python train.py --hidden_size=256 --norm="rmsnorm" --rope_theta=10000.0 --rope_fraction=1.0 --attn_scale=0.177 --tie_word_embeddings=false --parallel_block=true --init="normal" --init_std_qkv=0.0302 --init_std_up=0.0302 --lr_mult_qkv=0.7 --lr_mult_up=0.763 --train_tokens=228800000
Each number is 500 + 50 x the weight over its row's rms, rounded and kept within 0 to 999. Layers, rows and columns count from 0. Numbers have three digits each. The size before them is the row's rms in percent of the matrix's.

# q: layer 7 attention query, 256x256, rms 0.0791, rows 20-31,52-63,84-95,116-127, columns 0-63
# k: layer 7 attention key, 64x256, rms 0.0706, rows 20-31, columns 0-63
# v: layer 7 attention value, 64x256, rms 0.0818, rows 0-27, columns 0-63
# o: layer 7 attention output (transposed), 256x256, rms 0.328, rows 0-27,32-59,64-91,96-123, columns 0-63
q20 098:450511505594479516476475515596550509546691457429388489501478380561447475418532543456565547524493490495511556504435469445496548588518557550527494484549471589440462426474539427498450535453489440
q52 095:462448520570554471535448523431511448508440460634508530450536544484417554526618528457492519442378544406451530499537468496540560531533547514502570470430464538548544522412464490411431493447436498
q84 094:523499537530384526502526468466472511511429506527502556520456480512446575406520487439548542486484550435470535458500460513511411599387584570489438530478503497519494540500428461464519619387488541
q116 104:587516547466438590471533442586525397546442523522481418434421492581553461473522518474559502439515463395355507536611525438506522546483478498479548542482450470557483404465511460459457542453491532
k20 125:478495525449462488455470473535529437516422471383417452533459515519528399481507428450533483423523467422482479571499478518485583432550538516398523461533439537547434502537538585460483472454446556
q21 094:480471521494546385486488493556483482522513551538513480602514487452413497445519498486500428491489412541504544535466450492503409570432593526399424519529666444489483522459515480518510435460579447
q53 098:541482551528609508494464447538574522507452511521576573529438506525535563589485491474521400474454464524520479447482471436415461466423488523492477542517557538467524503464546522639514509450519530
q85 095:423457518545525578366533455653560507510514466516481490478425417508498497499512502486588511408547491515553512407527485489548492591425608599475370435490603597501547454492557540571462528508521489
q117 116:509520504520583478433394449533469487499543524483498514558500537525468539501413402606532468494519493525510478491500482507531478522486555476464454525469484498485523511548551507622526540532467488
k21 122:472522544501535487468500465551462448513515504565418587444513450573424494492473470569550460444436493418485482564475475466584431520470537541458437469537503566524448522538522374555547552522496520
q22 085:438533459502556491497446452514491561579473508417486364459488523562439370438420481470561456520401436499541591493475548444522512550538532456548559487485473475554522492504475492438505555528495442
q54 091:539494485495479380498546501451478452552510414428510500516446375521482448460433506499513521472516570451447469452417489557544468410487544495478374458565566522443482515442588484538486503504477528
q86 097:549388481548628540487432528509473488601489434540543494430512493504505459497501409517417524543499414464530434466477471527544525438507519549503529463447564531526575494366565441513498432521520514
q118 125:528465469569524511561573460511456526510461476514527506469456556480502539515589510548571480340578454510468432537490479456565483509495488590524431502502504561509540497571515514466549501498403526
k22 121:609442473552388526447523524452557539605404479497471565487504572549577498464463573572567457506387470519519461494491482592532479531570503538483503533468508584428562472478479430472500494464480473
q23 100:469573448494504434502569636533569447511490535389477529493402567434495527511503466465495565519506493451607571540543522514498396441511517489449390460493581539499542539484450572503477498475470481
q55 091:414430466390540523421455495495450480462488494524578510548530499560536490535421565422486508444504527537473556577490488415573469523610469409460522550482438477470447460515442466420500548509495535
q87 089:466426396552545554448528485533483570474624488478558625495437563546551469518456498454420547546579453557498592445527508471450571372513511492473481530447441505453449486505534480474465528537504440
q119 110:549427507485555489397464530503510445475432466461521444556523455523521457557389497331406543444532485498520578507454443456499441496548540565516532548590593553476531463560508506489447441434464488
k23 120:495511424516598400499551527506490444489433572514468573537489486496599440498562465521510532446436551486530506497581545546438523466488441438467441488566499512506481523621494544539476431505505466
q24 094:524489422453546479474600461528464529499427555484504542481379541467483414522473485430582458531484449444466420509495460436589492488546558490550506461584505456537472534517472512475512485558414512
q56 094:423416526491401495484598528497496459499505585423509519537484495375526570436514503485446494485506501586436515582557507488573498463513543524559564423495465510601517456486470473453538453438551423
q88 089:545493484438565532446570430418412536494437557519494468412529531493558531489485547480431502500425517494406484618591535519579550473478486519502503403526444516520544535529563494459563527403501423
q120 104:332393502430450430525554536573473510507449441425465519534533546471479433545456494461536505551463439496403475376489471420478542435512561446465520534507547446548463521523565529541499494481547458
k24 123:404499498440469400475519493508580557487508451517458465404619546481574460430477499534472494570487552511442527540413506480428468646465475447493458428572487441505513526448558476550510562471507470
q25 094:565526561409512453496444498477512583547467549511494456590532539486540472500547547536488508477502507558466531417521529543473459495501481395540523362513516506488460513563416459484412495511486476
q57 099:495529585478641434453513453452452476501458536486577468536447543441500587433434485427529514495560512459414450510575542526487504493524414491489483532570507469488480476475547483543534453456479513
q89 102:467568496506536385456553391507504514473535518519417502510507464502496515476463465566472519574448448588589486529525570498543528526433475523479550510533569471484533542500542575536506483515578505
q121 095:408569467495503458505526456491483529536461492531388484653488475552460580532494474531419547554522488604486494517608459448553510513479526490447455543549571527490476503489464464450463517506441481
k25 129:440509571576539426502543454456541527550434525508433508528447495455523497531525534506493517522500494561513537408574534558457462607546526523525500456576546514522486483440523520501575408553507333
q26 095:510534421451516459554520466538559543459473612510556448488368559542477516565583462611491482521482422467479573414420497484517460489522564588554418433494571436552581511525451518457590423497546508
q58 084:425402448443495495511512488628446525489620522487510529536458472439560447509494614510505522450501449540489510547515567539511514464493569463475672507479506473585547424441453539457454519537488501
q90 091:503478558556520547460470455484521504456563357478519499456412514506514489532498408454431451511512489651425486467481450466436491465458555433463400469588500541532527563521447499505513470443462536
q122 108:540543491505527460489585505479410532519521532459457569501503543515566538666530516467577524574450448427439511475479445484391486397537513510502440444536528470536508560377464496496504444533451523
k26 126:436491485496506422495573510444552516510486511499544485508394548478496538596432467445470546519517528491422485520440433540522450495454553527550428454535499430499486468482542590522435439434487452
q27 104:487513469473441455583445483504472504558466481608480561455488501531444522417515470497505454487547504529538531512457554464506493517544498504531442456594464583424456476515616422568466518460498482
q59 107:447523550474528465456577573470586497446551494475544522505501506496494478529441447492439570554494439540525437583614505524549384462495485559488525503457477498489471515502511592473512549564560575
q91 102:543566533454413477497543535526506472504542561568531511522497344521589495411417420546516605534484439471502436487477404514537456452522438435378595541446481473507498499486398468527573462446522557
q123 113:566520475525412393504547651551499555509528444491455571516457532553478608525557579444539532491456415512596515499492463416494473452558625477439439531488539488497440450505574547478394534487479429
k27 126:492461439574455473512521500630477528489531463448430477499475495452482488472467475573550459471542515526516511438513496342393535530597513489509476492581487501466486504531503494574450503422379433
q28 091:561487498596410505590452486427549466552401499525499472460510454521547485467503517541557467449402511470493447502475491433512430476500519568467540513523517539537482464456476400489527526482478593
q60 084:494534466451395456497429475439507476491431498455568500579455443554430577503479439461475452502446463530551499538553485540533517495446555564503578583468455526531468482495449360586486430572488546
q92 093:562576418557611410556450438521531483495490464486456566548445553497485455598539446514514459477467472469584447526443492473527506576562472587475496516487578512531345578493580487476438512469537527
q124 108:526445424486442490536574567514585433541511441559429537530460512504541492560515540458584572485550518463516478476440569540560477477523559385507543495361510488556414462430535506523505493559516480
k28 130:581523459526493554529514538496499431614556443522534435571500571375531395477515509465569476449547496351509470490408525526487420498478463444486572523513497506568469587488634480580536530547527483
q29 096:454463504424477528447535571446505561425443607486454510571512446504462552617462502516524427480531463472545617423423526539432472575512438510450489514570487481510380465575532497520507488473489515
q61 098:620485519518542589517570520549544490475589494457536482438463690417507413467505418434498541592536468446507478479498459536461495605457554444500524542523502510545472510493457541491475503537505496
q93 106:564416549473375519570502498511479595515530426556515460538472492576444478556494481499503529413491609534474544481497488482600551537471390503434556511513478596487492491478516382433462574496446511
q125 116:518487479487496592528520498544506537431576457462528475609452555486419514444467512492564491426508432524589405576508574535464532540557521494510581598492443518515529470472439432492441488484509510
k29 121:422440492476419464552516468526557490489474582552517537525524468372498401530506529499509475491535449483552517453402492534537519472466494413580567536481495532499464426570526513530447519586473469
q30 091:520456590499483493570566466515563491539418464484493455459442586545439474414579535545431419517391482578521531569534431459471573398426569550515378551496579539534526484568491490491469433415464564
q62 088:470381498502510517532536419479492604444507477492557512577438477504567551531483419455430568571562482643480441564481583580555511417466508477523592417524415533463515499418512466526513493423518494
q94 092:530476484549464484505587480449481586433452446568440456479435497491500499557554562503454502529484449516459499506438528455508537465574469547558494529465460519521590456442580492458476452466512533
q126 104:555403581504522472517583484544448552463545559443547518413483459474538467514460438571481459542526559566554455511495490605426547471520418414511449582462461541567464463575491516569557448444491556
k30 135:533476522481484542497513531531444433431470426482572547612574474496426530532497537563442421530489504575467485567497459441507573362517477528515437499474479544539451484419489485582532464556430486
q31 092:454526563542460475493524526531541534421469426493485485467508486498442465571468578529543522432533519590464501464567506512519492488471496464484558573464483483425556445549472452476503558489516486
q63 092:435436477457469503519485573545505404539510473438458513540533448572444460465497470461533506540500530521446488484498439544462533502544549468581460459487425505524573439506460555524430471555527488
q95 090:519513541495501559560534576507505473466499447532514551491503339513476454501496483493486494575547491558513456385540544515515489545524503525535452499518439529466550519575484497464470512523506492
q127 121:443545482556509546471470491509535565453450493527537466534535507550497467576428509519473497483453614495541491587525437401487522486511520507515492448462455486538473537522428499464486464499544552
k31 123:454512495485405525473508528546475536508467415464426370562449594510457538501403518499517536536477521484518578486535547401465454476523496530542454541542509515491487560550447435475507455522473486
v0 102:492549393498522473507441521582490567485519502470523510496601552523442505461415444425543522503480506540497563461402444519428398425527570452548583463493518452513493495491464482552464635394588551
o0 096:494536560484436452451410518523517427524511509515456483453435529479469506563478547522478482526509502452514500486557609462591504445593451496468501473498421588413483568589471475430556457469537518
o32 094:488513485463509547502551508460460580572414448562547537569507455525509461478529437515574539517421489524474433469366461470405524548433472442454480588443464409548539487506525435593540552432506553
o64 097:531371557536422502563499402428484534493471498444462487509485467515523457585462483585448494498576551458583486460520487514459518414467569406545550511548523529554463393522461508444497452617493407
o96 106:513515481541565518498550591510514406502494517535575594480458410469496540482542530423512483479510443515514535551559478589569504560471457606544495466506468548545547553454538512507505526541324543
v1 100:564538542460545521414362572551563507500512464455460381549501530576566481431436609513533463592449529547498520448544531532507507454512502424532483547544551470445465445499625519492429466486464503
o1 086:461470440520467458462448483529559524564467529536484484493466495514445479512556501511462488444541458397523410439483499452442615573426493550569451534446474461552482485560417556512544452535622443
o33 098:589480489547470530537525391490462536536464538430456487479431477513566566506366435523530525528556509525449480491519534546528457591607552459506595504459448542540545395504568462450445481535477517
o65 085:452510456503522400574513571470443422409580506422498465566574485528424457517562449540616444428529417434542547571499539485437429554549577563483535447463556485536513521498460485471449622532526469
o97 113:469416597482527569459469548452406539484518499598534525487560516520492564524438494488455539555559537558516510492452520535578512499493452491420451470520488580491446539474511421497527515522424498
v2 098:521448465514570442477519499477534468409521530481510524461557466585489502507445418460514521513454450489594505527525494576499547395593507508532584539544426538517527533483577509531551519500472569
o2 089:410491536509536484424439583509472539476531541582553486560498474463530496528552570551586431614506425407428500559540469511622587490453564489560502567455390485429499510489485501452497447533478441
o34 096:564462471509502525406590475479528526578484561460522481498584483597506523534424477476573543471486509545543445473479545479437551514494418529522488498532496507679502546483532569542547572549538539
o66 088:584518460496531547537453503535511493426630447502448442443479394498512430505548539472510440457509467494507509469440543492494452443479482481390518496526544539450472505441494487450533500519475521
o98 103:458457550520488457519442444492506479567471530453518563529443633467469562420439473635444527516500594534507543482552461472470468523464530537503409435496541492511515427495532496485481482501613449
v3 105:467537507552496480400421490492555523501569567465517526548521476578547423563456527554422465569516503475536479560480546394532498522537457533506462553492388404489474569583653581515539527538476565
o3 097:568503531479519451486472496481415485548450411488436341442514597414511539552544547472520594370457508524476472489533548518483560445545440523548500440503418481516494427494499523486457415435479496
o35 096:455524432544525533493536556400512491457540656422427526502566507495619418434519474502561508457469544442511518552587509514517536495450616508503544453590601545531493499494559487469510482580556459
o67 085:422446541482445448553552453628489413514519467617527521463423394501455530486476504562498453410568496520491506529506521417530461558550423536512527477460556454499552433503451527541436571570484543
o99 110:493450563518558540438546516546505431433451522420569521513511494494446505477500461502502395602500506435533521462434505554413460436503497515447484513447497502498474535441510403479556405457494510
v4 099:495505520524505527504496553545577458486508371464521592506454429540573381495381493490517474463455447541448476484532499431487519463575512387516489463533576479474569461507447569484502543511467496
o4 100:381499495537466525451501440451497514485484539425484469502480546472461568392533430600569530557535423430403505492559546521456494544514524425567536478437542529520493483445521402464514492568528564
o36 094:653496531483545477500456421454468507422518514527494557509454448595604526428401463488464434463615524457499431502613517467560572455467477456447500469440395580532490569516466548445490528473494462
o68 107:457552450541615500524550443463422505578456465522475443530458548519541487606534478588486502464453501580480526427447507565517582535543523575478459453585562453491514565549606475552528460440453555
o100 093:434424514477432520435570560489539453454480529532527402513549477491549551503531580461580480474495529477628527542423485486545402510511549585491468554447464443436549416524506492467444437487459486
v5 096:540437466507491398456435353521506529518514435572421484427496540589511449479546507487543425457453583556493475625459477426466577398500507481458482530526490465510591474416395489524389464487575467
o5 088:557507431497472517502517465515431490525464499493618503538486581436515477466469490559484555644536464384426494368483547515503513439509520514488576501487400547412505441565503582450549488501443513
o37 115:457504517554525535462481511517494559535424494547431534594489444548549523509486549480483484484544553521419510521527453543414449497451514492536483444453472448480456509537542482518550436604470402
o69 079:535587576470429538518490490643455412472484529435553551495591409388491523435513474452459558475581515464546482460432488483606513520577432479461542458435496618552467410518470436518396492486494530
o101 091:465515559388510526517490504380542547428534483430434403458486495457449518495467430450507512429441490554492530535540531542571503468426478483479487500472490548511435558547474462451528503480539450
v6 099:497516515551553492525490480545450460451541593528506530519534438529391459477530485382559536494520455471536542492552428469520436464544479545534458542582502478467461432495505529547515389553519462
o6 089:464458613494428531569453437473457578496549450531539416476641404431512546489480475420450478518484508527432435473415545483536530496575513459476523493473479558491462487437471429524396519465449508
o38 101:576578485549528466441486611478515380408469453484542551488432549547547417445458569542529471544484501471527538507546461410482566497455516499471426433501577463504485525597510576548501377521566505
o70 081:462546467413458425527493522518530491538434613452587464462506512477518524490394431514515439487499462474481575494533452578433461487469490424457516530510460427509541580501452481479529586538503522
o102 105:531393524468530508551549473452380569517497435509380520482367507505433503559574434540571554468514567475538445551499526563514563535438440486612557493471517588443562553550460507454601604551523600
v7 106:515564469538604500450530511522452447465500433535442496470456485507444484511519513457526388537506401518518514488489578528464502591508440495569450493518510553480644429528548464524515440504503494
o7 087:461536489574427436471516498526442525483587605506516509497560518522422467544548453554494563499522512552504545464367450510419504574515434554564552570554523476535397590528469549505479552613455474
o39 108:573465570479549513580451614490506430492462454444574421540544428473541484523487553524479434543476480460441458565498533488484428584538548489419452512381504390472559434538613544442441503530507465
o71 087:478495499427531540492561514568479511510586424498466547498494540473568542520532531502483536404455533427594482491498439475529487568466523544525573504567483501529476563453471464511551544554470485
o103 104:492473523581545562492517422491545552569444587525421568490445492584438503518470439558550545494505481490445544601589513521518532454455454470515395439473481523508508474480442473583490511431517455
v8 095:433531521519483434525485525433488567466436626443633456438438521470591466563504471490583585488557586526504478558388591599469481491436373465461510495500552488475478556501479554493468542485480492
o8 089:563506523464559466451477494493436471541554525509407566509487480424474441427522404524398511533534602451453509458489492420543400403518617492465512458458538547466496488409573441521564437475546489
o40 098:541555399491476464436549500438542511511448487500558460410492530562430549503523578531468489546414525551575520490559503526473511514443355483583474545485485554376481501527415504484511524531462419
o72 088:452483490526511585558436488600485458495516568523343430617487459476501535571570543571528445395486548404519458496605467490494476607532544553534473508511376533550475480575569574494503440480494473
o104 113:488422556482507487509507475503539539481554388570476520491532473471450541438523435486508481504486414531559431441457496519482476507538583483449431498430630567580528392472528536452459524467521535
v9 100:541585561387519498510516547478514486548518508491425460442536498518513496512528476515509519500507474509520527500584560471498447491390541437508574529423588587547599363551573597505449488390560520
o9 092:451473498518563531496544510487489518517525542510468511509433504510497435600482516462451503512554473438461515505504545616553498566551470557528510500442450457466437537490548459530486442586422506
o41 091:489423473415503522494493481452467529469552416517518507537545446528453463439467503561497500549492470532521496463463528462450509480535463545525553504449401584491550478561448563415531490441609575
o73 080:544517421455465542465467479458434443437433446503543471490495464425549616430526497521390570539515468484533404556426487510389419416452493487434512501483435485455527512468537529437403506539600451
o105 112:500536547507511420483531505494477464425424514482416514484529506487520525480518535435556509469450523497408441446557364588505489527458510526483449542584537446451459524487511508474570566488370454
v10 096:525530521595473523388426471534608561562476554492525518420492438480543420555497496456499445483596492589463517514533560548452496458566520478481473548456476508481490492480510520498496454524539501
o10 087:529529499510410425538554491514542480504430460550504552437454483600458543453488526437446567492517410471515547575532434461437449365634514491446486498541551499505456537436465564574476502484546528
o42 098:491508440485576511549531521509506574536576590501463427645539452440568516465493511585587480487510521514483510494490510524452545518503540473524486587476468394624427458528596495485442412477468446
o74 086:443530470531561500461604432457514450564531482504569508522519604452508517502581418471418571610493489529426489460591513535534511505428484486560422507592523467468569461493468513465598546464501505
o106 104:573410602385472585477484463521451494434498419485520396539523536502480514449477457419521449492391533534518412483320462473598411570545493510444464444448516526453473495493471465493509499528522520
v11 094:563553438429426540530491439509570465501545522474445498475563475467509485565553477388426561560470498506480507489523527570529496492448563513457427458569526456459499471469532426439507595418534527
o11 088:471484514525459434565508460407536457430497448401561503513485555502462514570525585488496403442471442576542583541424565496427514520558393545402528539498540556525472455476566578539532521498541571
o43 100:515538515440412430508516487504544519534461577474416542406538488505488464539455516517448607511427468503527573505506399456504429450500501477467510472474494447541443519536535318483598616460539463
o75 084:538565560510480543511516492475457470489411556547458375585440462508517577445567414481412481556533479459423508498576528517590433486482540606525517505408520565502496526514491551524475443445476528
o107 106:429465511540553610462514575560450544443515507542512514482473459578565508479514557550493415458464586485469439593466429555562574457538549486602494550449485556475516503484446472543450384444540535
v12 103:507458539534537526487558354572461582545520494554564455518380457466560520442612434524498417517527526594473568563472406606432521577490495545502483442475524546472474511453410496487519485594548562
o12 093:441499478598530450629530420533425532468419508551500544474492528533571461519501509483559545591557516436425515493472526501542520447493569464539464600484455548511459519443627483567398477448515576
o44 107:508523550508431550450545517447563455535499531517544438457440472431494524490435534446484424419422443640543496505450438461606477401581489567444491516566518483468513463485429449474524458459463430
o76 087:528488566481546495453455463548533450544459467457404561510529526577445542553493518548420623514575531562489405486461462463455508515462542460500455555508543539506587431526502510437532499557568537
o108 109:517499540449504524576495537499548422552515529503461496528560528539425463526494532572520494518465520456566523494691554484486579512467402507560482468470516501466391463498514529584519576477510387
v13 098:535461494553488541476449465453535472465526470481464524488543607499513503440552489510510545447496560502497426431499462573470432383593478516478461506538469520567513421510492475448537491532489612
o13 099:481437533537543426615419576604505453495484433439522559457485416509442513483487488421414491472599544522526515536430541423494493532528547428418481394471534504533557440467596637546467520461483449
o45 104:502498517515546555506418442383496564497428555512398479486490472482516442502508504530480530419457513490536462491557487540507486399413482537577521431447538479609502495568458418390435487590450569
o77 085:436458508559518573406639452610454496530525445584509519577420518521445488474502559571466470478448418487434484431494486445435532504553480571485445466490476532457517455468585536544497534513456482
o109 104:592524468482513548548460510430513518557527535536532532421492591450519556579484523536540472490552526470567560537533546489588522492373476453514517558486549464434504660512428406532656481489528476
v14 098:540582441494563553509606507471489512388530483512418588470432531467401422533494411482553399488484526474568435508499592534497520455480406423493521563567545517431525527521470503461515444479582503
o14 098:483430430504468521437470570567416433462486474581499508564607491510513545511465541446532531512457584494423528468544485485535558416473522533489438414436551497480549570472459540505500553509430455
o46 096:387497585440514531440552542398539454543579522528470541456559453478518444498480517519481456404378546469508611475484488529553528502562477370544480520459500447516350570503503417417554469514550461
o78 087:519489477584403459482552561512506510557516512527518465390478500568528595409576551514499531522589454492558485522539420414415482552522483488519531378578471488526503472537492568483389607434575552
o110 098:470530559485526489470475438545522509527494512518456498530402466527524458440524514573510429477404517570471499534469452540501452486533539600519486555388501499536514478564602488540492514431464496
v15 099:554563495484568492465527524450468449415476505465480484372459446423504561456467436580407534473487558458505395497532495402427520529486548431500495450483467546519512486508507487481541487482535500
o15 087:426394562532407507481467508518463554524458441576511446591513479509441495541399552430554472417465538480620498482491516565584492594519502520524442471480491482511520414494450487491520555527460545
o47 097:489512541578537506530558445446433507429568550398447460434608509555550464440467484519464527602556441511430459556571515500448512414416489518545493483577532565430479471555478488521482458431493460
o79 091:503509491506518502576406563438480435526469413541477567533458531513444439595582511460530482612532508450567544516461587437472541533538504564473470462404466564483519566445474540492476603475519482
o111 099:505483500562511479450456442515521404503381575528585572476524541482492510536556513525476528379447537540506529480459440522523515509507446560441515584565605448531490485415540533508501476501475525
v16 097:473443468519572529473448475449442449400561463518507461508453406449530511552491549427483392512520564549441483523377445480464515492500548601485510526463494443406547486507436450517534496368432522
o16 087:463537518552360477447462517537496519411626482518440517515523569566476530525500537473452560429553462576462460489503584512568453551449541440465466407510405560579531460538504555473600599566494572
o48 104:516502567440515485522466481477454618600505512623493536523569479407417514528501478515578438529464598455535483506386497532511519585493389528562464493537574534525577471520415508489434406471518489
o80 095:500535540468487511523544459508492447469452487387572516489479501524487504399444535563493539517570477480513515486593541446476522412512544443521506518497500503530510495533575401477578573575494442
o112 094:411408503476548493476532546487504503606461550455469476473477543443498448499492522548489525543503453500523594465589478464451514549540453497547464565464443484438421486472532562503444495436552547
v17 108:486551497511539492513450466508482471512410486469453358463507450514545433559404537535465464580517462534451498511513513453537539405537530475435561575469467428482414546568517433515476513541485466
o17 093:493537552513596431503370466598469411514424430419522549572554504496545509547525514580538568439460510464495456471586448581572440465455486553599499531476605525428441523490517520432444423516483461
o49 100:478421490487398604540547521495560533641485524537459409381524458569431516599515502466504464458512509593537486501456491599475584571533605566454531512518475487591569464443475480558532538512548535
o81 091:525554411489453495550550599576550481393454414471505554488453556488488451410533451531416437502511506410565470527481550383482490523493479485568501381539504542467567535565481476489605491526524563
o113 111:494457511531498498460542471392442484500500499630528541586514490427460559500514548413466557544537478544417552564529492515528457499426413480481516506451440444478502449424523589497469535497446479
v18 100:429425492554469435498523502533493511415469539462504530511496580567489551502479483508521514445475502458532576445494575473487394455542514430558444456444574551473458497486454534527534473500483383
o18 086:522490591456541566487561494400491504498451471536458481435527474533584465592530541463539499464579537452462449492512513604468576504484475534384552493500371577541525471514507421471479517566364604
o50 101:574516510535568415446536496398457516494495440499527503481454454497533552460576502540459516524526598486530421438511479444576501514427528527632453541473571573411553556489456506482468453502544481
o82 088:475513505491505549539349426563531514467500544488514434568473455480435626529377506495532597552417445530497522493431490505543461566531487565501527515498494381488504483422558543474481511498495472
o114 106:551441499462417580570484543521516512471530594546531554467479583461477369431444539523591434593534453497501522569507551514426487450536491420468544548520460457553508541516470531497523497444519545
v19 108:400424397437440671455526387459577531502536561396465443497560482522529487474494466581500482477466470474483525613514417518441522468519484493511556509579578507470520555484486474418580479545452549
o19 103:566510597533386435535496521496580477557502413554531472477560503484439524504436559427450532468377540447500523526549472514480494487430448586437425492576463481562381486462505470580459483443511490
o51 110:496445447526567496502502505496587494520492493477554522451527478532465468491546514410464463455498472574465409461471566528484386465456542523545555526546491491466514509546476543498546472503485476
o83 089:415583513546490446531508543572541520440434576458520429545453587485559487472514496422585482476555475509476540626528528492516549419570426524491457517546438571445496474542437467510587502548534507
o115 105:575410499506470516499494459485441510495462525537376561503437422526526477568575451581554476457515499543593496486500451511505485507483467432543469505423456501504556501478534488490470552567494527
v20 099:498501471410537433483535500468510451484495513493633599516623609542446558496457503483509435496419525476440513451496542475467525544526492412544545491463500510524490547408524562511497543535578530
o20 090:510462559533532589488425527556432516496494407541397535417524418486523511603507440419461474517500516476558449495422538483517518608569488444466496470489490525512530530552507469454433472501601488
o52 089:565463487457528529366544608473466461472515506482472509506559589549504461449509462626529565550498487512549496397616476571541528506499430464526554555513508593541601512536429503495541534524504515
o84 101:472490494632442519553506424532546503528556530552419411552491411423557543499470560482482471463495567635476476536517581544497488557472517496446499497415515496471498368448573567481444502500517468
o116 096:492452466523497462535431559522532557540524575554538477484454504538581511490512546581520616488559531448528450518486471529424523433470506619569528523546510471403480478502515483454399547464387522
v21 098:441470502489391512521568482459504429433430492491447516550540575490544480467561505467486551482563489475467521415516472521491557476447491440486561478486515489488414525514541474544550508484411469
o21 092:377467557526496517465413416437495460565513457506566515486556356555415477441527406538515437498531503499534434552565422462531486376482470569467468489482472588480496439440479535433489537506536495
o53 096:511537503514471584559529507519609559539548515481432570536424523412498516498484525428527531573458549533588567480458549484535461436491501487568589574455529469533514549517431545572572467526437501
o85 094:482532526545599516440533526438465565447533508544448441589478489439451513554503448463481518471485447494494453512567481488484478512511521506481483455481457501528487434520548528409471448507516510
o117 094:592497385515513483564511578641459465534550515476505555486570502585547469532510494501463457497452506491492519544508515528494401570512538534505488520484439441466502483514543465577389479532511498
v22 095:527542466554487515457493552498519573479435506430416512436554488534536592539509501447436599521602463576493592534559541561491544496515592462546524487517436445509448506471512526468448525424524370
o22 086:463517488541441488552500505444472462425517548584516508603487473419518436484486485495460413535413537494570516519438558508484459411486549559487486554518400543535464401547504462459504459426485586
o54 108:547465473587502570537656415489606524557524565459467512483455543496476475606558458557528547444541455574519524470514394527503470546374446470454473447529557552452443444474459549532509558459539497
o86 083:513531473495539373538502540477469428566476561499484521411542486519523430521415461450536481419552398496526486462553450471339591405571528479463562495568512421476449547419550378569558486548520459
o118 095:548576498556501566486479501522533513472535470523603518463482490544465527443452564481474512474470645485492520515480483554613492547539509454560495563493551552487606589513540542538473536577436501
v23 097:478457553510442494509475483532502537535533483430555519527512480454480510550468481511487502454376481428523553475413443589498547508450437471485428504484501507563490497558468475487507539512575344
o23 092:527540460516415532487493499502462528479479429566402428491545495546520522454546512481506457487544501469562422571488468590437526538532523546580583483552499444598493460477535540542538524509440617
o55 095:500565458469543536562479462522511445514442610498551472523447524499427530594431493466563434466588478555420579529571532500517477478574536463503492400453467477518493476452538450416432538465433490
o87 093:458511584505396562514584498466411561402447556495459509479549484463561481486453511483436517531495466564499472445443494475497454406505479516430555538518512498470410535496541518525543429471533599
o119 107:557448496461545393426441535450485403491584483511493576389500584399437492478503478515573477472495535486502538437479470421524509569533561485413488519513526468456465448545494477428487510441526479
v24 092:558519547509487653515509590542593519437534496456530460495562509452551534436554504517539539507497491508460468532478500359540453430480478499473535482513514487518508494448454522465545549421484463
o24 091:455426552538515420499452414469408454484610375478477457545559533464479457489429488502493583528488512497491476515494516532592489572496469496546475470400501440499492455494554520570487455551498447
o56 109:455511472568433426491529492448531467500501453556544517492540565546465535473509507532486452470507539492534506459531504473532409537483518489497553539400463506422553485473380500428491544475449523
o88 083:478502530441515529480403537508535540536549565441446494518498495485473591496457544498469564588505518407464533535456516557514433521574436437483496488545466429545502574512574426509481445550444550
o120 095:480553419501544501421593531556508543473504633455492541409560521476546421470595592525412414456443444518455468465557513495474586471541540559505512489563535557526560442453436501425451414475562424
v25 094:500602479503549355538429551493570514531439556511458429485461465566526626468644513414508506472488440470492463416546547530452509445516467579497534492375515579510469444429481581577494474556412486
o25 091:602491433545420488499418490526441464458429450430478518386481509464468466392476484457481543400450412557523475517419547517522471509523546486519466494532508462467501507536458498554494407500528502
o57 099:501441510505514585490585474483563527593502426501504456526511479473496497488475476474540471536488523511510529417592447573516450431383438518507468508566535586448453455489477525494420506480482598
o89 086:550474514638554548558571476514430505424510502496599524509484499421471474580555530443510481519551428443457487513531470468573472519482495478535521447519432527462573518455541366520532506539553456
o121 098:462542449515471477473613501451537515498537558554439515535575513530505516393403513549525582480535545486493455497460556486484549586450553504411537519528573455610523480546552470500539558487492455
v26 099:522491514552495532532489524481512512524513526561477585417478531474471503470592551572466489416454507465581561548516482514466526439522515558508544551451449597512547443589459517549427579501471490
o26 089:480558460511506472584545399628508459446514558531500474548517501425484421615575472436516550618590489500521469511527507474452536468486505544441425544501520444510464509428463447524535534512466524
o58 097:469436580532483543458522596574500466540614488454474544458614532474482546480562588475406488561554472506498532541523448608529529498511512460446549540514501469453516523423495548478523476487518467
o90 085:505483483470640515504593518452523544588493449510514562543472415559566571470480488448363491421497483514573511537496563530519451534487491402516487472552524475453456538589496431477529464519465612
o122 090:493524498524394461466504397428526462524555525476446476520534585510524514511418432464592426472545590578569437502473436490552421524456539432478472482517448449477463531470491447452464484454474522
v27 094:468512323403578470482451542458557532476461441526459501525517434476457499580529453581536570591461520563504428420456543567466526494543437455550514501545545531560545440557562510537479453403496568
o27 092:449548479514507579470546498499551500478569516560478502540379543514535462500416513585467452480458470487502484509436559543442572499488438523562576534482475500412516524482470573553566529438443409
o59 095:480474384420625414559579480456569519607503540542512506340569563415487455527459501478537597426434449501547512556456494524515572510531429501523493539462498527568457540436526438529460528398520472
o91 087:464478604493437560489512497512527525530509474491515521524577395629496481587573471487497486568511558474553478615512434445511480449433515349561471447554562551504509513448469523434504606576590422
o123 101:448437588547485516456533544493411523475446480512588499489504420426558573528456472443512413571588503581469545483504470451493423527504529585476421498533580514499488448445413490514422461529464524